{"num_key_value_heads": 4, "hidden_act": "squared_reglu", "norm": "rmsnorm", "rope_theta": 1020.0, "rope_fraction": 0.5, "extras": ["a smear gate", "capped logits"], "init_std_qkv": 0.0365, "init_std_down": 0.0523, "optimizer": "muon_variant", "max_seq_len": 1024}
Each number is 500 + 40 x the weight over its row's rms, rounded and kept within 0 to 999. Layers, rows and columns count from 0. Numbers have three digits each. The size before them is the row's rms in percent of the matrix's.

# gate: layer 3 MLP gate, 320x256, rms 0.0522, rows 278-319, columns 128-191
# up: layer 3 MLP up, 320x256, rms 0.0523, rows 278-319, columns 128-191
# down: layer 3 MLP down (transposed), 320x256, rms 0.0524, rows 278-319, columns 128-191
gate278 108:474529545503493565462541557513459517531492541535492498549557544500534550448452495549513491498518494465452547501445462424515511570488481476515518500460460461493520543508449514465539542490481516
up278 105:526509524523546597516521559452481505494454572498503493570541456493489538445458483547527487518432487512438486492475468447470459556516507522462483474425555463487479536549484476447472592432461502
down278 097:502476484444536478425477547500446606476487488550524475481452466489441544545559611500465502565540530474583478485499488545474522469483451534464514479478542517446514467496494565529495449506465506
gate279 093:480483420507511534537422381502503468545521535501420527506455453475544492515526401445437489464499500550501471505474518520468506471421494607461528475543483448548562569449488466567525523481515546
up279 098:503466447529446430593553502467498481441466552553529482466442506457513485445460554518491505495462517521507498458460579526499590431516480498502451511547513505455513438540470441526490542503570469
down279 096:485490438437533468436531518489492536466489488521414530527554457527397484544498513447544545505466484552531506512508492545493435540465555572482484511404467494518512476537565517471452530530501516
gate280 088:453468471499539441476521527481490574538510455526461492483591552475530495498418527541497484546518513537494494546511505465470461467537501468505422498507489513500487502514563433529436485523453502
up280 087:477488503467559485489502555501477577521468481420493471518559483462521482507455525577476508503512512534445481552524519476475441507539540484537469469520484551546516433506518476531425532556488555
down280 096:556525474529412510425492505510513531511520407432489500487508540485482470452446499544479441538511564515476500525470475494503465466568482500522437452461541560546541532494511556521521555406495556
gate281 099:568492513525555487492518515546503501504465511474481464521510431482519522516500441517461487552580436497515515485475435529494475473507438489470491455489508492498588526512480559476474469506543526
up281 097:411512486489552546566472477511485406553568545511470559524482422505527422506500527542582522519524476440430505489565525529546492517540585557495484503544537425496475506527554456583545483544447560
down281 102:499591436462408479540527552476508517442505539466559468478557481413493505470563491487512522428455508494485498481514540505467446527538481466440501510508484517565461500495485510490422561510514472
gate282 102:566515510426507420553546469412463502492484552460484536497542489468538448474530473546420574436469477432454457508578519479474508458567512452572420477510487479490492539480455479524513527506551591
up282 102:533469450507487516505488497483521442490574432516527523546538565581470473490487552488460469533443520456479462511538514459501513476509489469467479527562544571492481476491505494432474497492411475
down282 103:451451502532517528531544560499580441550550462496478518526562520558510585487509481500497459543486444535500504469460507500501464517458545535535524427434478499426446539507546493513427509550535455
gate283 106:490464506523557516491468545531571598545449521456493526471480599505402521465526549490470516456549541473460456500540562519502424562529489529472428416501477445559574541475473472444524457543536481
up283 106:535508532491503473495524470476455521471343560497505545494493536557469484437478531525452465477543489499529389469548538469537498603546492521437450514557545536520560476444463449454539519523530446
down283 097:472483533524497539451563482564511505536557445508435531500547415562493499473511519435489515577499501529500446509485493522535559531502444468563561461448507465566463426563491515449524552516499518
gate284 103:524512406403443525488511556461491584467486576501512538536465441543481513447496557499527469493485526535484477561533580465451510528418509515516475484541524512485437560469434457490501547552504471
up284 101:477488549504517484575529536458527537436496588476453515488520464517470576516505455458458469438462465519526492515500504493477452542544556439570497530528492520501538505518500492527522452526480550
down284 104:521542569500485549544495527538498480504563446457534524532535440437525439523459517534503436463494467559529552541511445480437506491459471560490487477502533501573470476471461468472517512519485511
gate285 101:523532421543468417474467524487634496571526484503471541516447470525468460530459522502467445562568464481557548496549542535525484548518437446524537480541503530507520472545506453477529435490482492
up285 103:512514483547489465513520499534433501488527519543533455504519477439519429498429479471496487424439512498467526430512548454487520553498454486564458504464471537478505488456542478529474480490622546
down285 108:537503489487435535551514557533518490531551469495511498509501468526465485428537499562422537485581536560512520490550512508487448480490531495513447464520568567549534552561562487483454545453557519
gate286 110:526460488538498590512522483390428492520529499543546513480577576472471540510466506511556461487457526528443476522421463505483571504496506526530502543490522504553432452460486447525385517541547484
up286 105:446462530530492466443474526531548533432579520493483499489539452520491509526495403461469494529500526510545517493586526534507476478529522525457507483451538530556485587489482483520490504471462498
down286 104:500523516524445466537477528521481557506522550497489511514389516470521572560467445500487478499555530549480470516482517524485480540527461525509487501524555475532636565434510427506448521441499500
gate287 100:476494481473471466462472524530486550495612485508523521498503476518539563470530450528406458492567461491526411646534604543463535531566538533538513451495487445480448504512516505528526451549434493
up287 099:572533498491476511481520460506615518420484562464468510518424606507466500552492537484559534447432541484451525438483468517497506499592478512546451570452564515481522503523480465461494466493488450
down287 101:447433563470498478452504515480489503540524528475489495534503458544462512451458483534477432438447458480478507539519547547513543474499437521534449523543494491534533516528522489487554477505530495
gate288 103:565538521489521436473469521542401538537484513459457526557430553483524513503474425455497448485504498488512471505488501559550498472494533532473451501531493490506523487443489521546552534532492548
up288 103:457498521537431446480550518492408447476434464462511519482478477503614467507516411498491501559496550501540466476469504567503552503439507540480488560560470445559448507460460453528506524517527482
down288 099:532462514427470530553544517511497505435501487433468504492505491457448597499485476556449493411537473563500485478508469436556439502468497592498526511494536518456542502513450473502547438535432471
gate289 103:481522551495529468508497448485601529529447496501533490492476538518566544516521528554482453526517550501470471430522521555464428474517516502533477464519523536476483500444547556446499488466493479
up289 101:554528501479512462518500519544469539508541513459501495477546512527502480475484497485470436461513480508487491418549487526493469565478564454444537581485535526431536451538459484463511516554453585
down289 102:555512462550559519488532468515517468531464576512481444469475494462554504516470536495592513505540482459493531525581471512463488466455441488448451422478489455520462476462526508501449549482473539
gate290 095:458500505521443519527540438498546552558485521521525561479500433467437464539545553559430532486514488557456437537481495502450484475482474510556495497453486523551459499495436523449507558526522472
up290 091:518503536498517498573449463468522542591433472531490513430489404524518445572464564447452528486462511473525534451528495477409443437477511529476496494459463521456473496558485506505535519560524506
down290 094:562419503487524501483509493448444478480536508471498445458502514505436541528531562493492506534521446458472466492465577454497479426498477393470551488417555514533499491549438528475495489501531388
gate291 102:500501447517516523472526496488468504541515533564574494530497498454455563452492488507446518546461477427497467472526471542518524543495483498521503476480498487458468411576551521525466403487556480
up291 097:483438530484534552492508521451530451453447493554507544506490456464445493500524533535531536474493489481428593562525478493475483510434463514507559475466462509420422575494494592472462553506454525
down291 102:535491458466495479484491545523496490504498563499452561478523419511486475473476505512504455504445495513532484450522513480461431559504520444514509541493560508476461485508510475462556495534520485
gate292 103:482385481500586555518515541504437445502499542518448505484481542542460546423517526466489485457498495491504478441490469541530430552466515469465404467463515505474502538449583569436540451484450508
up292 105:548509484478508493545503470460498502443474444448525506478431497522480564486470512415474543472487540480483534500530512567550550510492546525486413424465503486560506477524544478471428566486482542
down292 095:516528504483535571466503474454558483518524565485527486568561495450452503502422489550517516475478488471548466433501540468530537486562478516474545406470509473555476448529605577524487417474467538
gate293 095:569408416525491505525506535493496536529569466510548464415556505514439505495554478435520563449584463421514512501464515496436564509480503553493433525443504509550458452474467436520489556501502606
up293 093:566431450479479474515494552470501553559475510498425487455512537465489421487526515424531572455524495511460513469550522527461557488485461556553491516475578596467539480486496438485524482435473528
down293 099:487514488546483498577486544498540447410467522562572462480437506516564583488531518484551469488549506456555466584537557452482501475518584502409542564446470453493503493512488470529493528565469574
gate294 105:515481522490504444492535521530505485528437434468490453481553443488479518501486481464440516527584500460555506498537426423458447527564491514506519516551546535593499491503514492447450490441547465
up294 103:497487481480490419442479516566468471476471527487469464528495479464519526466500496585479467472505468506442515493512478488598485514619496459534471488526482444562600486514519580516498488532486499
down294 103:459508475390532525590528509533487455507493495512486505548437516520541506428505480540441544545536451528487544488461532450549534488540531538511543446432545507463457456545519557519523547477544441
gate295 102:511405479493527595539463451537498483440500513478525492442544486457499515493523498536483509550494527558503425473477460487534534507467543433509517496496555503428566473550507493452488508520443516
up295 100:500563466492576477459507557520422538480513457493461541537579507487470481436495423513414520519491504445479503478519530403543419527419418491484522541473441479509457499499484456503490500495446520
down295 103:572419509433560547476422506493488491439496498527554469508528471463490572439463484470510524478545520526513552535375466509536509522530550475547544475504580471483508453471549485523522486528532478
gate296 091:557434540470525403455527432545477509567539508536495481471477500470516452483393481469426539487494599521498521490518572500535507447493448441484476588495505572423506492548460522523486496522524480
up296 094:486513495486532560449536520443434491463565508499538473528487544525493482520484457508513481539573488518514479496500498603552475480536548512498502510404495495453514483489451499506542513438502469
down296 098:500494436502528492548511567473509510490508528527524525443513411459557453476564555453502506467532538556513483542473460586525491531484495565553490472524423548546416519448486541457518424551493493
gate297 090:475537550442483480554561517537498528489551505505463448528499482601480497449453521479609524455429445525566464480507524483449482490439455535491501477492494487492563501445479541522526530460487480
up297 104:510451557511570521515497580563458520515488501498477543511489563491524504475416465499516501452466442501571471582506536458453495434463509522471435528511460515478440460521495532448435486514520567
down297 099:480504468470445498536514492580484479431487416539495524539499483510477452487537483449444499488487451499435537476524572450483431484486505442470455465488583492506506543430482501454454467528385432
gate298 100:487517488607519477498418466519556541560454505526480557518493513455515517520533453527492526442432548496471388496459488556488510491489546550425501433465459523534480465484480511460485573462460477
up298 101:442516540463499471521458493537498568430503535499522494502491494517442594548460525547523430574485540528546567476529448529498473488493602484447516523550571443490527531483491510411459469546502435
down298 100:543542504518522520459520536546479490561467548560475484558501451546480435549484520484548461506471531561490381447465541441463531482518521502577450489490452471501437527470596514459601501511567541
gate299 102:501463504570449515539579505509499488451530519409523569535525490520564463456557480473500495440473468533505529447421524486553447470493494484510589496497520435544523506539511453474472486523508433
up299 103:515466451512470485561504540458537532501516505527452535498494469501533559485525393493457491478533498487610558505471483496533518475528517420487498470476597501483500543490487548471475518450508471
down299 104:462522545456476510512477434525516507455469526465443485510488487563578541577504522564515518483494565382575509461518518516558532498497472562469622539518498520528575483584521526506494492470404501
gate300 105:529487481520582504527480497541519548517489596503468455429481463611502513498500552493501431454514585432567476541472491485502498592468547530489502508507498532561520433536523531534560496535476528
up300 104:490505516505389534495578567546522551572476523412417483464507587475466532495577518545560442525449492566515550491490524486531508559522514493600449492440504505461497508526466517451411483542512457
down300 101:468515469465529548528497453517563469460512488492441540486535453513531525544576455561559519453552551425472437462538440439510498450486530510455514509486482503572514505483550476513517518467467474
gate301 105:514497507509500457521480541497529491469475558560515544514511393459492480532475460519458442480497492468485490525471460561496446494455473455608591516459499504548422426492546463553509485537504507
up301 105:519424477509485535516482470441504500448538569531455486534489481484515455543559510483441526483449474464500509488427437496557456572530519520491492476454480480543451537542458490494457478460524501
down301 101:512455436528524494527522553532452542490458533532508492469459460530529524513472537490582468444458489492522548503463431520557448528527506467474542504462513537512555500470460572542499533503495454
gate302 104:454476525464546518463517531442529573429516516498538536536492564592496622557484587515474517488521460404389529453457488494491471534476496531482445550503491527454499464519510543519437509586488505
up302 103:526600443496542529525549422525461515483541464529541537464447523471495537491530467481594497514464526553493444460438524495577524588558552487438483569534430469500531464502512482494513547530493534
down302 095:563484552464451531421433520524483554490540530454474519512531452479527559476424489489524571507544519469471534518472459451457503513509515480531532448508467479512513528482489541520487551482472512
gate303 104:560520468450532497503488447562503520502563496544466520514480498554482531475412440447438515588559554481487510523520569504552490479488483475542505480466577497444449525495442450453478486539448497
up303 106:497461491537491516500512520549528604573533529501460540441478527507468455532543511521486605564563480530408573401542492505496519482464434482447560486505500510503516479532484523507482547479545541
down303 100:511584559469529499538493458522535458472408463484531505502524452458475460535466481557466488521451449465443497530380576571500568500507494529475462489537566503534448469582504505471513533474428414
gate304 096:486448480537502478404490467521435539494494583467478497468509529461476433469494533459515490550462526519497509464501456533463559531455500454573445462484446513508539559515464459518482529549479465
up304 101:450495554441499564463500508513440562532516546576440501515511556516510539447457549499454496525454517565436503515443479534476471540450518450521485500538480555565530580504502457563484492466543455
down304 092:523510487561471573483498437489435517430475455548496518510477617562507447485558501505565532520540516593506461494504515488534519456550471496545512459547533492454449386521464507506530591438441474
gate305 103:543420492497609533425470501527462545502460489529518496454528553536480525519439499508511507459473459509553447543523446467475460476539455512534505513511525446554453561494461487452471506509523554
up305 105:491556516542508551557531529491488435562493416477486514457455551454473485546553515504485447471490457602483466463455543546454512522548497473405549598468499473481491457410511428528527577504474552
down305 097:518508514498441557394465496440500573476484512478503472490443506462532440481429551491449483533558544457488542588562419508548501485467475541501471545494596465531509483502534473532457453464507467
gate306 103:563527491438478539480529499547445528605501493553524477383546503485526520525526476552517477506458510522431536588471591455467504469494516437492472493468525524534485539484494442509511482479489534
up306 100:495611439492501484500535484537530500552513485455486473483474537567467446449438455462505521543473500527514592442550459510557493515597449487491532557586437499578489553465490491561531551482475529
down306 104:426509514493515419445465472464487478489503541466481456477464380462526522512506492539552492470518483549542454502475565556493443498522455577495511539524507483454477467481562506475532495462562466
gate307 091:480541358494472507495502456468504515513531557481455416469518469506444509515492463499521508489541422497447473519537516493484475483532449443502478601445508507494443499446506376506530451433497531
up307 092:513539523464561578488470482544522467563387413507463464490473590496460491433466523550556510498504553439509561567469513521514482479512468529460521433509523493532506504448553521525563542456505520
down307 099:457505539504481514536522585596486498506502474519504486448527465518526454501513447479582527476526507559377501497432424550471492468477444491511476479464455470484478477530527514464506540531538554
gate308 107:473478499404541484464482511484565466489505489435445472548470436455496517541514532553538517450544490536507469495485549566541463530479529496479529484559551499483483481529517445539544490553483576
up308 103:513553561550479492500462512513456500481518461549504458451524503509440486563520461488537545503492497463419564421511493472500477498458517494536473452495452509460509495511459571443497445468543462
down308 102:474467497554497489437475528505423505521543512471532508494531455513480546526532489406473449460461504499541466486493531444480441517548420543444525576538516508467598527464541553457530456521508527
gate309 094:501461445525510464489473494519504536529477493530477483479447467545606515428440471424492521508496502571486424504453478506558463507501518477530519560481514499470496468470520466508440544400500417
up309 097:517540428503534502566516459499524571466450498524446488575440534530548522558497489455524546489472495481487506470440414487500506491499503460521563537455477508539472570480473431501497541494458489
down309 096:476497493500489471521552545471467424491525524477503452535455489499511453480482468510466465559497516456514578547501517477468470531458443460412553505512501514498563522507519441474473452505487463
gate310 095:454496421531531498555481576547526443589505537479491526542538509480513537487534478560551480525519547456558459496534453480569483528426472486473498525553512530467472512546455533481520556567509553
up310 098:463501473506573508529499501544474435525474486535498539514512541491470499471517521465509512463518463520461520465511492427524527542591518439484472529461496535514481437519499530561498462496466461
down310 101:541457504506519447482578503538488525470444502459492503494514479517506565480480503506503523537543504495476536521517464487449450464435538486495466502540504527510443523498556520495456499484539520
gate311 102:530550566453534477494464484554476498411522562548487558525505511485526482482473452475407482489480516482525535514459555515491576553528522437542545604487515514580489573484439581536505503437454458
up311 103:565503521497529588472514542526546507484488539493539517521471483560523505481492451446494452524450463448496563533487489529471497515497587445528462579536395470487542502501468477506515502456445488
down311 099:524504544435459455461465470477476557534499461461496560470531484422521546497457442526422555471551535457514580588476567489527456542451420499477468444478560473491572578495481514562501457505537511
gate312 105:476424496563506472502531484488465470524507460571471514475584474449500523535404508449529564497484493556521482530517515490488511487489487481534466458515541513549542487585514407572479427446452455
up312 101:519408429537520484581513556505450584540564479464512505566516538451442427461560531479424501527463429488537471566496500470468504509532442555517521469492477485530543503556498555513481481416537429
down312 104:512543468497496524496482474494574524491480508516469486553562518451557506567465421468496537493538474539517482447446494518529496526527537482449563471458429472518491553473541521472566527544422472
gate313 106:466539500437487509520496447472485463463446516434496564477523460533418471543467516531439527472523468472569474561439440493510536534554490591524476425505490513434498486480490417465544480489464517
up313 103:487449510517464529521478478505433442494546549467463543503498517455460450541482490440524456471537563549505520461430544392476545475479557475468506535619516509452523462504461525483495436546470500
down313 104:504558487556510449444539524519514507441541497481496588492474459492511505471468587451522551502437481517497439437567502518515467503481450556488478509500434452504382493487534487558517555525429500
gate314 103:520500534492480512447546466534496526500465481439528509452478532488467509497447553465504472533501428437520456458480483493442494507482512564530471509457542537508565507507503548558510530493456468
up314 105:514507507560519497486488480568539495521500496472506551515510433457480551483497448495486451463558483507483488562534600519519520491473523452464553540456435491577415518482452492502498513447460490
down314 103:532454451467519449537492511412470436406524446470487450416484475437560536496468536514455519587470524488567503467454451482528542498491533494479499534476488507419565501544456494521526523596461491
gate315 102:481516469481581450523477483590534512427522474438510572524517426464497479558502539462424516492405576514528480496487525514589483482515435519508529444516484496494450504387469494511533473447504452
up315 102:487564515479512504487497544456520452568463573484532442480600452514479575466507412413528475498491453457459533432573492486413570496498501535482459501492560470503427446490567544499492550555477486
down315 105:494463460551538471568488440463518519428450496456452518508504480521519534482532455489507504577456479499461483472423485505500466475440480505577441473409447488512466438537550593422531500457483554
gate316 101:506519439410497564450436523505439437503511503462504448475478427504482495506522459455443545478461470512512457502522494468501542529516425520473483510523522546526560558508489488434524512485491565
up316 104:515424492537493436474510498468537490455454500420482534507520476470535467517486540530510554513505486518539472519481520508578506531525464498543494435559405489515564497504528503498438547470521434
down316 105:517520439413485511477469490466531463560527488495535439470540515443446481525537546493548503556509502526507518530576466522513445548491532489520529395439458427562464556512458511546512470488479536
gate317 091:556444480490486537535481517461508513534515505541529510477535418556444442500536438542546513479468589449449528536528514484495470558520476475493500520522479508582556490508485525490450509487489483
up317 088:518508481527465517480474495453455526534496523558479548490519485574526416502521436508514529437456531469443466513513495483466465549498506475544532489477494451597505522481478541469426572546511461
down317 093:543538556486490527469591538438479539437515505545505487451449491479511567459456425460452438468496479455457531544504445622504571501504528542531474569497584467539407522529468535499539424496465491
gate318 085:469436493493533472547502519469520533497497555561510429532492552533529454488477504499500554458531459496511546504476608453446529493541454464467452483533512496460554546475597505496457497520556424
up318 086:500496481534569406558428504522457494539460542553459479494555486527528387509466500489476518506472490516559537538526542479449537451494477537510474469577492473490551490398554478535511502534485481
down318 098:489472522597407509477439523541454526462480466507486525544503393392495423504593442488503508479505544450554526555522502495526495493533530449519547525449486522495433470521555503492520532537559533
gate319 097:485468527490513491397466503527531571514496503513543490519389512541540461485409503475452462507491520449440483497515509468501444481522459524452569523483496582486487560542536514531494501518506500
up319 102:561565475501543432550503485516442530449446476485504519558477529538496523503399497503456480439513462488533563520476515494554507455505488574462519452477488535547538539463530561458515416445491578
down319 099:569497555530536495564512516513503494604502511545519578533517447477444444510471495550538581517486477472459485528468471537527501504496474469539460449524534513503483520460492495517466456640488498